Each number is 128 + 24 x the weight over its row's rms, rounded and kept within 0 to 255. Layers, rows and columns count from 0. The size above them is the row's rms in percent of the matrix's.

# layer 10 attention value, 384x384, rms 0.0655, rows 257-328, columns 288-383
size [112 111 108 109 105 111 105 104 121 110 104 108 111 111 113 113 106 109 112 102 111 107  99 112 108 115 106 108 111 109 101 108 106 106 116 109 108 108 114 109 107 105 109 103 110 107 104 110 109 117 105 107 114 110 105 105 106 112 108 113 109 110 108  85  89  83  87  87  83  83  85  86]
[[103  67 126 144 169 132 137 124 148 136 145 122 114 164 112 153 139 126 124 180 171  85 146 145 124 152 161 142 126 119 188  96  99 158 151  96 147 123 128 142 112 121  99 117 138 164 122 149 137 149 168 100 157 127 125 105 106 133 112 110 158 139  83  90 102 142 100 168 112  91 105 137 102 136 139 118 155 137 153 155 137 129 102 138 107 142 109 139 123 155 120 114 141 158 132 137]
 [136 125 152 110 153 128 149 147 114 138 117 134 144 163 102 175 170 118 124 148 163 145 136 139  69 123 125 139 110 123 114 143 138 147 139 123 154 145 118 113 112 151 143 123  97 142 123 110 159 148  92 139 135 155 137 140 100  89 132 144 125 130 152 100 153 131 154 109  89 124 117 142 133 134 146 146 155 128  91 119 143  94 136  83 132 119 103 138 114  66 100 132 157 143 126 160]
 [121 138 114 112  94 109 130 141 142 160 123 108 108  88 151 170 132 150 130 133 129  62 101 135 129 167 166 102 124 129  97 139 138 137 114 105 131  88 143 141 109 162 117 121 116  93 121 148  95 115 139 141 167 117 136 139 146 136 135 127 112 146 118  81 137 138  77  49 117 144 173 143 154 125 184  99  96  98 131 116  53 115 144 127 119 110 152 106 147 115 147 118 129 124 139 142]
 [137  96 104 150 107 145  98 145 103 141 127 106 132 120 122 125 134 109 127 134 155 141 178 114 147  84 118 145 119  87 148 106 115 161  63 147 135 121 102  81 196 153 158 100 128  94 126 150 146 128 149 137 102  89 163 144 136  89 132 128 159 125 130 110 170 121  99 101 124  90 146 175 111 139 136 166 116  99 129 120 127 140 105 124 118 140 166 160 148 137 117 137 142 179 117 108]
 [162 154 165 142 111 150 151 114 115 102 114 141 120 170 131 147 134 138 113 140 105 155  83 134 147 169 106 138 144 166 138 120  86 151 122 127 140  97 130  94 124 140 129 111 151 110  75 144 120 121 135 112  99 115 101 108 145 111 136 117 164 144 158 144 164 141 112  95 119 141 110 162 150 184  92 111 129 114 130 144 101 131 159 114 116 133 150 126 119 172 113 105 121 129 125 164]
 [131 128 102 139  84 149 119 143 169 138 135 121 120 119 114 166 106 117 119 104 139 144 123 167 133 107 155 133 134 158  97 159 141 124 161 139 149 152 123 103 131 126 110 146 125 124  87 127 112  57 136 112 114 140 137 171 185 134 124 127 129 139 183 111  91 127 109 102 150 144 113 148 166 157 125 113 164 126 107 121 128 113 110 149 133 120 129 139 162 144 148 151 143 108 136  90]
 [117 130 144  98 160 147 103 170 119 123 165 139 112  89 160  88 122 104 138 114 121 108 141  86 104 111  90 132 151 109 138 117 148  97 100 144 155 139 159  82 124 117 106 136 132 135 121 136 121 154  74 132 120 139 114 124 116 122 140  80 107 102 160 145 133 139 123 107 122 124 133 135 119 114 136 108 135 115 125 136 137 109 139 123 107 131 132 132 101 176 149 151 112 132 146  97]
 [ 95 142 125 130 121 129 158 149 128 144 172 104 143 142 117 134  94 120 141 132 137 132 130 136  97 121 142 116 101  70 160 136 130 112 141 111 107 128 149 150 144 134 152 100 132 142 126 122 131 117 120 162 162 115 101 117 178 164  74  69 128 122 135 142 185 147 106 142 113 176 144 127 153 139 120 103  97 145 125 148 135  97 124 107 148 104 119 138 127 159  86 143 142 131 120 130]
 [116 153  97 139 110 106 124 138 138 141 149 103 139 148 143  96 117 119 142 139 148 138 119 176 148 140 143 142 119 111 177  98 158 140 174 121 133 110 114  71 105 105 128 121 114 135 117 152 122 131 176 167 103 136 110 157 123 148 121 125 116 123  55  90 185 129 100 142 138 158 127 104 115 116 129 145 139 136 104 157 118 157 188 127 150 126 140 139 132 162 158 117 134 125 103 109]
 [111 152 111 138 135 129 142 106 152 123 131 118 134 151 126 121 112 126 111 120 130 137 140 157 125 134  69 127 121 121 119  65 115 153 174 139 106 121 116 115 146 129 139 147 118 115 146  99 152 160 176 116 114 133 109 152 149 119 135 159 125 172 149 154 127 107 127 116 123 114 149 167 109 171 123 155 119 135 130 148 113 123  94 131 120 102 102  78 125  91 137 154 101 136 105 111]
 [104 109 112 132 184 126 115 129 135 140 119 124 108 130 114 168 145  95 107 172 144 164 129 121 148 138 114 125 115 117 151 134 122 139  74 140 145 172 121 138  78 142 107 164 144 126 107 115  55 112 119 104 159 103 126 138 188 128 121 109 174 126 146  98  84 141 115 131  95 102 141 139 120 147 131 153 118 135 130 145 122 107 142  98 108 124 119 101 128 114 115 133 152 175 120  92]
 [138 108 145  99 116 112  78 138 159 123 171 116 121 128 114  82 109 141 129 145 138 192 113 129 147 155  91 106 161 130 127 151 108 142 141 143 161 101 147 137 157 106 107 125 115 136 105 118  93 126 136 167 145 130  98 161  81 124 154 122  65 120 153 136  96 147 166 103 167 116 139 138 107 137 137 115 131 101 114 141 132 139 133 170 117  89 135  84 140 148 132 142 182 142 131 119]
 [146 135  80 120 111 140 127  91 156 147 109 127 138 116 133 136 123 153 130 105 147 136 194 159  88 177 152 118 120 150 164  89 131 128  67 145 162 132  83 155 129 160 151 126 137 133 126 130  98 147 147 107 116 107 171 189 133 123 134 162 122 124 156 152 104 154  84 113 129  94 140 130 119 105 103 126 131 111 132 136 143 134 102 161 103 142 143 119 150 113 146 115 105 119 115 126]
 [ 98 103 139 118 116 126  96  89 156 106 154 134 117 115 135 121  87 127 132 113 129 137 127 110  84 138 113 128 166 150 109  55 136 110 131 144 116 157 111 129 117  99 110 151 123 127 153 152 161 138 102 121  76 139 173 127 159 115 118 156 112 132 110 131 101 147 159 128 121 156 116 123 116 136 167 136 111 125 131 126 165 149 133 144 125 125 129 132 148 121 134 138 161 156 117 150]
 [130 164 112 107 150 118 153 130 128 144  93 133 125 145 125 135 108 146 132  89 139 145 148 151 131 124 122 128 142 141 160 181 111 130 159 137 105 103 124 109 110 167  84 130 115 135 125 119 127 126 159 179 137 121 157 113 115 128  93 115 128 136 106 147 103 104 120 156 110 144 119 111 114 126  88 133 147 138  98 124 150 124 153 125 149 145 110 120 167 139 158 113 151 156 129  93]
 [142 115 129 124 149 124 161 133 146 126  92 141 132 133 109 132 182 151 116 139 140 113 147 129  97 101 123 125  81  94 145 120 149 144 138 136 130 128 112 144 137 159 154 153  99 127  93 121 142 111 107 102 166 130 119 163 116 143 137 125 126 136 109 104 104 128 153 137 166 131 118 137 116  95 138 155 122 184 158 100 138 162 147  94 109 101 122 155 150 147 146  99 142  92 123 140]
 [ 98 112  98 100 137 115 122 181 109 114  83 133 110 176 135 142 169 111 114 122 114 146 129 114 123 163 125 100 140 148 160 171 103 127 109 144 135  72 105 158 115 159 129  99 108 168 139 143 110 181 132  74 127 110 111 125 131  73 124 148 123 167 134 109  85 145 125 136  89 121 119 124 142 133 173 124 116  88 133  80 150 132 131 119 133 140 154  86 117 147 144 106 150 121 125 100]
 [174  98 161 102  75 130 107  98 143 108 110 127 132  88 124 159 166 128 121 109 120 130 131 162 120 109 159 128 119 180 145 146 116 156 159 147 132 153 135 101 123 109 104 126 161 148  96 124 109 150 146  98 174 150 108  91  83 149 154 169 120 130 113 142 130 151 113  90 153 148 101 166 136 109 143 115 130 152 133 125 104 152 116 124 157 101 111 127 142  97 113  94  95 135 117 117]
 [149 139 119 135 130 109 142 108 144 145  98 127 126 102 130 169 109 126 138 162 155 123 130 154  91 217 127 161 169 140 106 106 187 149 122 134 134 122 115 118 153 131 108 145 128 110 128 123 122 111 115 121  83 129 125 150 122 118 107 132 123 132  84 155 168 152 135 145  82  74 137 140  69 107 144 157 125 137  99 121 126 143 108 122  77 134 116 132 102 122 126 139 125 151 112 141]
 [132 124 123 100  96 133 130  85 143 147 120 157 105 158 131 160 125 158 121 114 148 145 135 146  99 156 173 160 122 143 123 107 115 155 129 161 134  72 117 147 123 120 116 117 122 120 149 123 128 152 137  96 108 138 149  92 122 167 136 154 129 132 155 180  72 130 124  95 136 128  89  99 150 131 124 128 138  90 129 107 108 115 136 156 141 165 107 165 157 117  90 107 144 124 104 111]
 [110 115 161 112 142  93 130 100 129 138 129 153 140 123 147 130 114 122 116 116 162 113 124 158 134  82 130 136 163 149 141 181 134 134 127 158 119 140 112 153 122 113 157 122 121 107 166 144 143 148 146 147 100 157 136 124 138  90 108 125 119 114 172 135 103 110 127 107 101  60 167 171 110 145 156 127 111 155 116  49 113 109 137 124 130 130 110 112  64 154 154 129 122 112 124 109]
 [112 156 126 156 114 141 115 115 129 120 113 143 155 115 115  73 123 106 120 110  87 123 103 102 138 189 144 129 148 125 112  87 106 140 106 105 107 123 163 116 157 138 120 118 110 128 135  88 111 154 106 127 141 134 149 161 110 102 160 116 123 136 156 186 178 150 148 122 103 167  94  86 135  79 152 155 118  97  95 115 110 107  81 145 159 132 100 161 130  69 147 129 140 116 132 132]
 [137 140  80 183 108 123 120 111 133 115  90 123 124 109 114 137 132 132 146 167 129 156 167 130 134 125 142 109 107 150 136 110 114 159 113 114 149 172 128 119 138 168 149 120 103 110 113 126 126 109  85 114 158 102 149 130  95 129 140 125 162 126 108  61  99 128 140 127 108 116 136 114 149 146 123  99 142 140 152 131 157 144  97 117 112 105  90 107 138  81 124 106  95 153 138 165]
 [117 160 167 114 123 151 139 127 124 142 138 108 121 138 135 148 106 120 138 111 156 161 119 121 164 194  98 140 146 148 174 133 109 117 171 107 116  58  81 161  69 104 150 128 143 122 182 114 133 180 167 125 155 136 127 138 150 128 129 105 127 137 143 121  95 106 130 113  79 111  79 100 129 128 122  97 116 142 161  97 158  95 121 126  80 102  99  81 162 117 113 133 151 104 111 105]
 [157 131 207 128  71 127 116 113  97 124 116 159 106 160 126 117 170 135 149 147 126 164 164 155  94 163 175 149 177 151 128 123  98 122 125 136 121 125 132 141  90 101 106 145 106  97 153  89 126 123 156 182 138  96 148 117 170  95 118 130 119 123 117 108  92 109 142 129 152 106 125  61 118 137  74 129 125 138 140 107 128 132 133 179 142 131 165 148 127 138  97 142 103 150 160 122]
 [131  81  96 167 144 119 123 133 110 125 156 146 128  91 115 157 103  96 115 154 157 137 143 131 119 106 122 153 119 115 114 157  80 139 122 149 108 166 139 158 124 101 122 160 151 131  87  97 133 124 156 130 155 134 115 157 130  90 150 129 161 120 121 133 155 126  91 132 153 182 137 131 131 136 122 161 131 191  88 110 124 107 119 161 127 150  69 103 137 114 112  99 106 120 152 143]
 [111 128 151 163 107 151 153 127 142 151 120 129 139 102 111  98 146 126 129  91 146 117 165 110 141 163  92  96 123  97 147 110 108 142 110  94 111 123 142 116 172 133 149 140 147 120 151 109 121 127 111 165 149 130 139 134 166  97 129 102 125 153 134 125 117 134  87 114  99  89 168 143 130 111 148 112 118 133 125 131 173 132 108 150 119 118 103  79 146  70 126 119 152 110 140 158]
 [167 109 164 137  93 147 139 104 142 144 121 120 121 135 142 153 138 100 123 149 141 174 130 126 119 184 151 121 158 121 162 139 159 125  82 119 124  86 132  81 145 113 119 119 161 160 126 122 109 140 213 112 143 161 127 102 139 108 115 118 101 138 101  76  96 117 126  90 161 137 109 146 130 187 111 121 122 155 134 152  89 115 101 166 156 112 145 142  94 171 140 103  94 130 124  79]
 [ 64 136 122 127  94 126 145  82 131 137 125 146 118 140 135 142 126 129 136 128 129 103 124 119 111 124 120 125 100 146 115 209 108 160 146 120 165 137 136  96 119 134 154 112  96 122 147 164 110 134  81 148 141 143 130 133  86 142 101  86 143 135 154  73 138 145 105  67 137 136 173 130 141 119 137 132 123 107 120 132 100  96 127 123 111 170 146 117 144 169 110 102 156 171 130 122]
 [136 146 126 138 117 116 121 152 108 126 100 155 153 205 151 104 144 121 122  87 140  99 107 132 156 122  90 144 156 100 126 111 108 109 118 137 133 119 171 124 115 119 112  92 140  79  87 121 133  94  93  97 144 155 150 174 108 143 120  98 115 106 132 145 150 126 153 148  52 169 149 113 124 126  93 120 113  92 142 160  72 129 140 122 115 127 163 104  85 161 122 136 110 115 122 109]
 [143 113 109 144 171 122 158  78  93 142  94  97 132 156 119  77 118 118 121 117 111 184 106 103 146 109 129 125 109 104 165 103 149 161 101 128 122 148 126  74 122 139 137 122 121 154 124 131 129 120 131 132 137 123 149  94 107 139 138 149 144 118 115 124 151 142 135  72 141 137 119 113 156 131 154 107 125 118 161 149 128 147 146  97 139 117  78  74 101 127 165  99 137 150 134 143]
 [ 68 112 134 105 145 121 154 121 130 120 102 100 122 156 130 110 133 111 137 105 139 123 235  96 153 107  88 124 145  92 132 133 124 154 160 156 142  95 126 128 156  91 147 145 115 116 109 141 112 159  98 124 114 149 154  89  81 111 124 115 133 142 142  71 126 144 120 140 130 136 136 148 192 106 135 129 139 136 164 168 128 172 128 141 154  85 133 125 151 132 136 117 135  94 156 115]
 [164 158 117 168 142 149 136 130 114 130 122 119 110 105 126 103  94 117 126 110 103 158 132 114 189 128 169 144 148 157 141 131 108 146 113 148 136 149 114 114 134 184  98 145 129 126  99 116 107 137 145 134 108 156 118 156 130 126 159  93  79 105  99 124 113 122 122 136 140 133 102 129 121 155  95  84 137 150 124 162 122 147 178 149 113 103 143 118 122 128 155 113  97 120 113 129]
 [121 124 148 108 123 152  96 101 137 133 155  93 125  76 117 138 140 113 136 130 159 131  98 113 146 116 122 149 128 155  94 150 155 138 137 109 129 118 137 106 126 113 120 141 143 114 140 117 134  92 150  97 156 144 115 121 134 154 101 134 157 135 123  90 136 143 123 107 126 144 126 122 156 145 124 105 157 140 115 160 126 146 128 136 110 129 135 137 132 121 114 122 103 121 141 148]
 [124 129 111 134 122 129 120 121 146 121  80 157 125 181 127  99  78 121 134 127 140 162 149  93  92 171 193 128 157 144 108 142 145  99 170 159 143 151 143 145 142  99 124 160 122 153 129 139 118 149 146 159 169 159 151 101  70 146 135 131 160 132 151 118 112 131 141 130 195  70 141  73 109  98 126 118 112 161 113  92 133 118  93 186 166 142 116 146 167 125 163 122 131 147  98 102]
 [171 143 133 106 139 141 116  74 135 134  92 120 125 156 131 125 135 125 104 137 144 146 117 134 180  69 124 148 100 107 114 193 150 125 103 123 106 164 146 126 122  91 105 154 160 111 157 118 104  84 111 127 131 128 120 106 180 112 108 124 161 111 133 119  57 125 129 118 117 122 103  99 119 142 140 126 164 122 105 147 135 136 127 129 147 138 120 128 117 107 162 127 127 158 140 143]
 [106 141 151 144 124 125 126 116 147 135 101 118 129 163 129 127 101 135 138 154 127  98 169 160  90 108 158 119 118 145 174  99 120 144 106 138 102 174 134  92 120 124 100 145 132 141 102 133  92 152 151 133 130 120 140 143 134 162 131 143 122 126  98 135 133 159 122 126 143 128  84 135 176  98 123 142 126 159 132 121 138 174 133 111 143 152 134  83 100 135 123 116  70 142 119  96]
 [159 133 140 158  90 148  99 153 123 116 119 109 140 116 149 125  91 131 113 154 132  98  82 107 115 124 140 125  92 202 106 121 146  94 113 133 128 128 166 127 138 101 149 104 168 174 121 131 102 145 117 138 161 145 130 121 135 156 150 162 138 125 182 161 172 109 106 143 109  49 163 113 140 169 143 144 108 120 103 110 152 138 127 143  66 132 136 135 129 114 169 116  93 158 112 124]
 [139 131 139 137  86 109 134 137 125 123 140 123 137 117 123  93 131 130 145 121 120 129 121 149 131 168 132 149 130 165 140 166 156 106 160 131 112 133 135 134 201 169 145 135 108 167 117 121 129 195  90 150 113 143 111 126 126 101 142 103 136 138  90 177 150 118 150 147  87 115 114 135  90 122 177 105  95 113 141 121 129 181  97 140  98 113 141 124 138 105 147 140 140 160 127 146]
 [122 146 142 136  86 153 136 133 135 115 120 131 129 126 123 104 119 134 119 136 144 150 123 131  90 117 112 132 109 124  98 127 130 128  99 150 122 135 114 162 105 141 148 154 144 126 138 128 138 165 165 112 151 149 130 175 123 152 156 147  95 122 148 131 167 116 162  79 165 145 117  91 114 155 165 102 146 158 134 147 126 121 132 100 136 137 154 143 139 147 119 129 132 147 125 113]
 [108 112 166 124 119 150 142 145 140 111 110 113 111 158 108 136 102 133 123 122 141 134  91 129 134  96 138 100 122 145 137 191 122  74  76 100 129 113 153 129 120 141 129 104 127 150 128 153  91  60 146 112 143 109 127 118  95 132 115 153 144 130 126 139  89  98 161 122  93 197 110 112 145  72 115  87 125 104 124 119 120 116 119 148  77 112 177 115 151 155 116 146 149  84 155 150]
 [ 78  85  92 177 148 152  94 158 138 156 135 147 149  67 134 148 143  79 117  97 109  84 133 105 149 150 150 113 144  92 160  84 126 149 155 143 125 157 139 126 158 137 162 137 126 138 118 154 152 110 122 135 151 123 132  81 144 114 116 100 187 110 123 138 144 129 106 129 124 133 150 138 132 149  97 147 129 149 146  79 146 111  96 173 110 120 134 126  76 139 121 117 128 105 129 125]
 [114 123 101  89 145 120 115 145 114 112  93 148 119  92 141 154 131 139 116 159 104 143 113 124 130 113  92 132 129 114  66 144  92 139 113 111 141 140 137 145 156 104 115 116 119 146 107 145 144  81 156 127 142 149 114  98  99 112 149 119 102 141 106 129 145  98 114 103 113 141 126 123 128 136 120 145 114 115 129  92 125 133  97 138 129 121 187 142 125 143 109 100  99 125 116 119]
 [ 89 143 114 151 146 132  82 119 184 134 133 138 132 145 109 135 158 113 142  89 126 100 149 103 130 197 136 148 127 137 113 130 111 162  78 148 112 164 115 157 133 115 139 159 124 102 114 135 141 125 121 122 110  81 124 100 108  91 122 153 141 127 108 116 112 132 168 154 112 128 137 124 147  84 144 148 113 147 155 142 139 138 169 104 137 141 164 100 132 143 117 115 103 110 137 133]
 [150 106  71 167 106 138 128 133 141 147 103 106 120 184 134  91 112 140 116 151 126 141 147  98 134 104  91 139 154 151 109 106 138 125 185 128 138 101 137 144 151 159 141 103 124  84 127 143 129  93 198  93 129 136 134 142 124 145 120 108 103 111 101 105 147 163 116 132 101  92  77 120 148 127 140 130 110 125 147 107  87 121 154 179 130 132 124  86 149 110 122 130 153 141 115 178]
 [169  94 127 136 165 147 133 139 130 142 157 127 125  79 154  99 138 115 123 120 131 120 149 138 140 102 149 143 129 136 160  82 116 133 130 110 122  78 126 145 163 141 104 127 133 118 181 115 167 132 131 107 158 100 146 152 134 151 127 143 131 128 109 134 170 155 136 104 122 131 139 162 119  98 119 149 108 133 150 134 120 168 136 139 113 156  81 196 141 111 120 161 144 136 140 148]
 [153  93  77 124 149 114 152 110 156 138 178 151 114 133 148  66 132 105 128  95 162  92 148 120  77  88 169 117 108 102 127 151 133  95 107 143 130 144 166 131 141  81 158 128 128 139 133 141 179 169 130 151 153 119 141 140 110 145 117 140 150 144 111 168 140 128 104 112 117 125 121 115  91 101 154 114 140 141 106 140 121 122 117 170 128 107 129 130 135 112 129 127  95 116 112 189]
 [169 106 114 146 126 109 126 153 117 120 109 127 140 113 123 106 118 115 141 119 171 164 162 185 145  93 173 141 137 111 157 119 124 114 116 120 140 135 142 119 102 124 146 106  94 106 146 112  97 171 184 155 132 161 133 170 118 112 103 153 111 157 141  87 107 133 124  96 118 104 140 167 132 168 138 116 136 118  89  86 161 153 127 129 154 156 130 126 105 163 125 146 187 112 111 151]
 [150 129 126 150 122 126 113 121 131 104 151 121 120 107 121 141 113  92 147 117 165 177 129 181 101 131 137 101 120 128 176 119  78 122 107  97 128 158 161 138 150 111 112 103 103 118 143 109 114 130 163 113 170 107 110 104 143 101 142 131 100 168  93 151 106 140 136 136 125 154 156 143 152 111 127 153 129 115 166 134  93 128  80 167 152 145 124 107 134 154 121 118 178 135 114 137]
 [186 122 110 121  78 130 151 123 115 117 162 166 119 143 157 119 175 106 121 165 112 103  93 147 166 101 138 153 108 114 106 177 130  79 160 122 127 120  91 145 131 138 133 137 141 108 140 137 116 163 101 188 104 122 105 112 122 131 108  88  86 149 115 121 113  77 111 116 101 134 172 129 118 124 131 140 148 125 105 119 160 114 112 118 162 103 159 129 179 124 100 107 117 144 114 116]
 [157  74 142 118 111 134 143 154 132 138 145 123 125 128 137 127 169 127 114 116 129 130 130 144  60 169 119 103 140 138 156 112 144  98 103 158 144 157 147 113 145 150 133 131 136 103  88 148 183 144 129  93 123 149 166 145  84 158 120 125 156 124 167 100 140 134 144 125 110 124 119 130 142 102 129 156 137 132  94 148  98 137 127 114 132 157 107  83  82 100 108 124  98 149 136 110]
 [129 152 141  86 129  96 100 180 132 126 118 101 115  97 137 151 159 130 132 107 161 126 134 132 147 150 138 112 115 108 122 159 170 114 104 139 146 151 113 173 154 125 144 148 123 141 175 132 112  89 146 115 111  90 143 130 149  97 123 112 104  94 147 157 111  96 119  90 116 168  88 106  74  79  86 174 145 125 126 155 132  88  88 138 116  98 127 156 132 108 157 145  88 142 125 141]
 [121 152 128 127 152  99 140 127 124 110 160 122 137 102 140 167 138 114 130 111 111 116 123 126 103 180 109  91 173 140 111 160  98 131 188 136 144  97 134 131 164 161 126 108  85 105 129 128 115 151 132 149 106 129 131 115 113 130 116 135 142 132 114 124 104 116 128 113  69 150 149 106 119  96 130 106 129 106 135 130 133 105  69 145 100 111 165 122 159 124 137 140 164 116 108 101]
 [172 129 140 117 139 112 127 150 120 120 132 136 143 140 102 104  95 147 121 129 149  83 188 118  74 145 132 128 150 109 132 159 127  73 128 118 130 121 126  80 108 120  93 135 128 126 106 121 118 145 128 102 132 155 150 101 137 145  95  65 124 138 105 139 124 133 138 139 110 164 128 118 149 122 121 124 151 171 131 138 117 116 125 128 125 148 164 180 182 164 106 125 214  87 118 141]
 [142 201 103 182 131 151 150 132 110 123 136 132 129  94 151 128 124 134 141 148 128 111 116 102 132 135 186 150 135  98 111  78 122 108 146 151 138 151 138  61 155  94 147 159 128 122  86 120 122 127 166  97 157 100 134 178 125 130 153 119 128 117 103 132 131  90 169 119 102 103 102  85 108 146 119 119 128 118  85 138 129 138 117 116 132 129 109 156 131 129 157 141 104 157 156 141]
 [168  99 116 166 102 109 137 131 117 127  96 146 110 122 152 116 148 124 135 104  83 148  97 160 115 141 101 106 142 111 109 124 143 159 124 117 137 165 133 164 147 150 175 137 116 135 101 129 133  79 174 145 137  96 113 178 117 159 118 162  97 119 141 123 108 120 130 120 135 116 133 146  98 126 104 119 132 124 106 131 108 113 104 129  98  84 132 119 113 163 155 120 116 136 147  93]
 [116 118 116 118 112 115 125  70 152 139 162 134 129  71 148 134 141 120 125 144 142 119 156 158 114 136 139 121 105 124 119 132 145 122 124 152 146 120 140  99  95 118  92 154 117 135 118 133  92 162  83 114 106 146  95 146 167 141 128 126 144 146  84  90 113 119 148 105 165 140 157 127 118 135 102 147 139 108  77 119 126  93  83  99 146 142  89 151 112  96 143 151 192 123 138 150]
 [ 70  93 166 113  83 103 127  85 119 116 144 135 119  91 128 133 150 127 151 130 130 148 161 134 145 138 144  97 132  82 116 132 160 124 161 127 112 117 121 123 157  86 148 119 154  84 131 137 145 110 107 166 109 147  85 145 113 126 122 158 139 145  96  98 182 113 145 147 143 144 137 151 136 126  92 150 108 111 113 107 139 115 136 159 105 157 115  70 102  70 130 133 115 128 115 136]
 [105 176 132  99  72 120 132 162 145 117 145 111 113 161 158 157 103 107 115 140 162 105 166 141 147 126 148 133 126 145 151 148 122 148 134 140 115 121 115 149 105 102 113 152 159 136 163 142 117 154 129 126 121 142 125 173 136 114 115 133 148 108  96 112 159 150 132 119 177 142 121 109  98 147 109 135 137 129 126 140 161 110 148 161 124 133 146 127 155 167 104 124 128 144 172  84]
 [110 116 114 123 104 122 142 127 160 129 138 139 121  40 112 176 161 133 110 144 151  71 130 145 100 144 152 125 135 191 138 181 119 131  66 136 141 123 118 131  67 130 159 145 120 116  74 148 141 135 155 126 113 129 108  95 133 117 155 161 137 124 139 109 135 118 101 123 128 134 113 134 114 158 166 114 133 134 137 178 109 155 162 112 111 129 123 134 113 186 117 107 132 125 148 147]
 [170  80  95 134 128 139 150 163 109 150 148 156 128 117 122 109 128  86 123 131 105 112 156 163 166 149 109 144 162 128 102 144 150 145 172 132 145 110 147 126 100 117 161 152 138 126 122 151  85  63 154 115 139 167 141 134 181 148 152 122 153 146 152 133 119 117 101 134 116 142 119 165 112 129  89 133 153 123 120 114 130 126 121  82 135 116 132 159 133 121 133 118 165 166 123 128]
 [ 91 113 122 125 153 146  95 116 120 133 130 117 136 165 132 107  95 134 135 143 146 142 148  82 160 161 146 120 127  94 152 133 136 131 157 133 119 121 129  74 115 130  80 107 149 124 109  84 111 123  76  90 175 112 163 108 138  94 116  85 169 158 116 138 105  94 140 142 178 142 100 106 151 168  89 139 142 128 130 111 160 134 164 179 106 109  88  82 162  99 126 116 125 155 144 141]
 [158 135 100 146 100  96 147  99 135 129 107 130 137 161 132 112 116 162 132 120 119 149 121  95  93  83 134 140 116  99 150 119 119 157 156 114 132 138 118 130 126 126 127  97 106 117 118 115  97 101 139 129 119 105 126 122 123 144 126 150 115 139 116 121 169 107 147 137 169 116 133 115  99 125 174 164 135 127 120 172 110 161 157 130 161 139 122 123 135 139 125 104 181 157 134 110]
 [ 84 161 130  99 104 139  99 150 125 129 126 130 115 158 142 142  84 177 116 120 138 145  92 152 127 114 140 134 116 120 137 172 153 126  99 130 140 168 124 116 103 169 117 121 120 139 130  87 122 120 113  78 126 115 132 134 166 134 113 138 134  81  93 159 135 141 139 143  78 193 135 124 139 109 102 149 130 152 164 125 168 113 122 108  80 111 132 142 106 110 120 153 147 125 114 111]
 [ 89 114 134 132 154 118  97 106 138 113 117  98 115 140 128 157 130 108 136 124 157 122 149 178  97 142 144 150 102 129 122 126 132 100  98 102 156 146  80  80 154 114 141 146 128 118 134 100 145 151 168  89 105 163  95 153  82 126 136 142 148 176 155 109 178 136 125 127 131 100 160 133 166 170 143 152 133 146 134 129 133 158 153 131  69 158 148 133 149 132 114 159 107  96 150 126]
 [150 135 131 149 111 118 177 148  90 159 168 101 159  91 131  85 149 116 120 141  98 156 127 111 133 128 103 100 137 106 134 155 137 136  82 111 139 110 118 177 133  75 148 132  72 135 132 134 144 118 154 161 118 116 149 103 167 161 139 149 116 137 143 144 139  99 161  98  85 120 128 119 124 127 142  89 110 150 169 121 154 123 109 116 104 181 154 154 143 162 116 109 137 115 131 148]
 [176 155 135 117 122 146 117  93 104 101 125 138 143 118  98  99 124 126 150 112  84 140  96  82 156 153 103 118 107 174 115 133  80 123  88 109 118 161 139  74 142 168 117 140 166 120  93 110 131 147 123 114 127 132  77 137 130 140 137 172 155 141 139  93 143 120 119 117  82 156 100 137 137 131 138 101 137 148 215 150 170 162 124  95 156 175 106 145 168  98 147 128  78 122 161 126]
 [167  65 146 114 158 113 139 122 144  98 107 142 113 157 132 118 101 138 112 152 129 140 192 161 128 126 138 149 118 116  85 122 111 109  83 123 152 142  99  69 163 145 145 125 156 112 157 136  81 141 143 130 104 144  83 145 128 118 145 111 128 134 134 111 110 102 123 141 113 204 120 159 143 161 138 161 140 135 178 111 119 141 139  96 158 136 139 118 132  93 167 128 163 135 145 143]
 [ 87 122 138 128 159 113 123 100  98 146  98 128 132 134  96 130 136 137 109 135 110 145 166  91 130  98  98 113 104 120 122 139 164  82 143 128 130 101 120 155 167 122 122 123 136 133 145 141 134 169 150 108 132 128 130  82 111 111 116 101 100 137  99 113 142 127  96 166 133  94 133 127 173 143 137 122 127 103 135 133  99 142 159 158 169 165 149 115  96 155 111 114 121 117 128 139]
 [ 92 120 104 109 115  94 104 135 114 116 126 105 102 155 119 163  84 114 126 118 116  95 113  90 109 121 102 125 108  71 141 110 133 108 149  99 140  80 125 115 130 130 173 130 118 110 125 105 121 130 112 159 154 156 110 107 164 146 110 108  85 133 146 123 145 146 156  96 117  97 114 142 171 136  98 111 108 144 144 112 127 135 100 144 167 133  95 143 115 138 125 142  93 107 117  78]
 [ 99 164 180 135 113 117 113 151 140 136 153 162 134 132 126 132  87 108 134 157 136 137 158 107 151 117  86 136 141 164 164 115 153 147 158 123 147 111 134 127 154 107 112 161 118  92  86 139 135  89  87 118 150 126 182 111 111 116 142 128 143 126 141 131 113 146 143 133 206 128 123 126 143 142 140 113 121  78 125 131 169 120  99 139 156 133 153  91 169 119 107 128  94  95  95 134]
 [ 81 157 130 119 107 154 126  75 129 113 166 120 128 124 120 186 155 118 161 153 130  73 109 124 113 125 120 126 103 154 128 122 144 118 130 131 120 106 143 159 153  87 159 128 146 144 140 141 134 171 123 142 115 136 128 107 110 141 119 115 116 139 173 110 131  98  85 103  89 126 133 101 134  95 136 106 155  66 173 153 141 103 146 138 149 103 120 106 142 126 146 122  97 109 118 145]]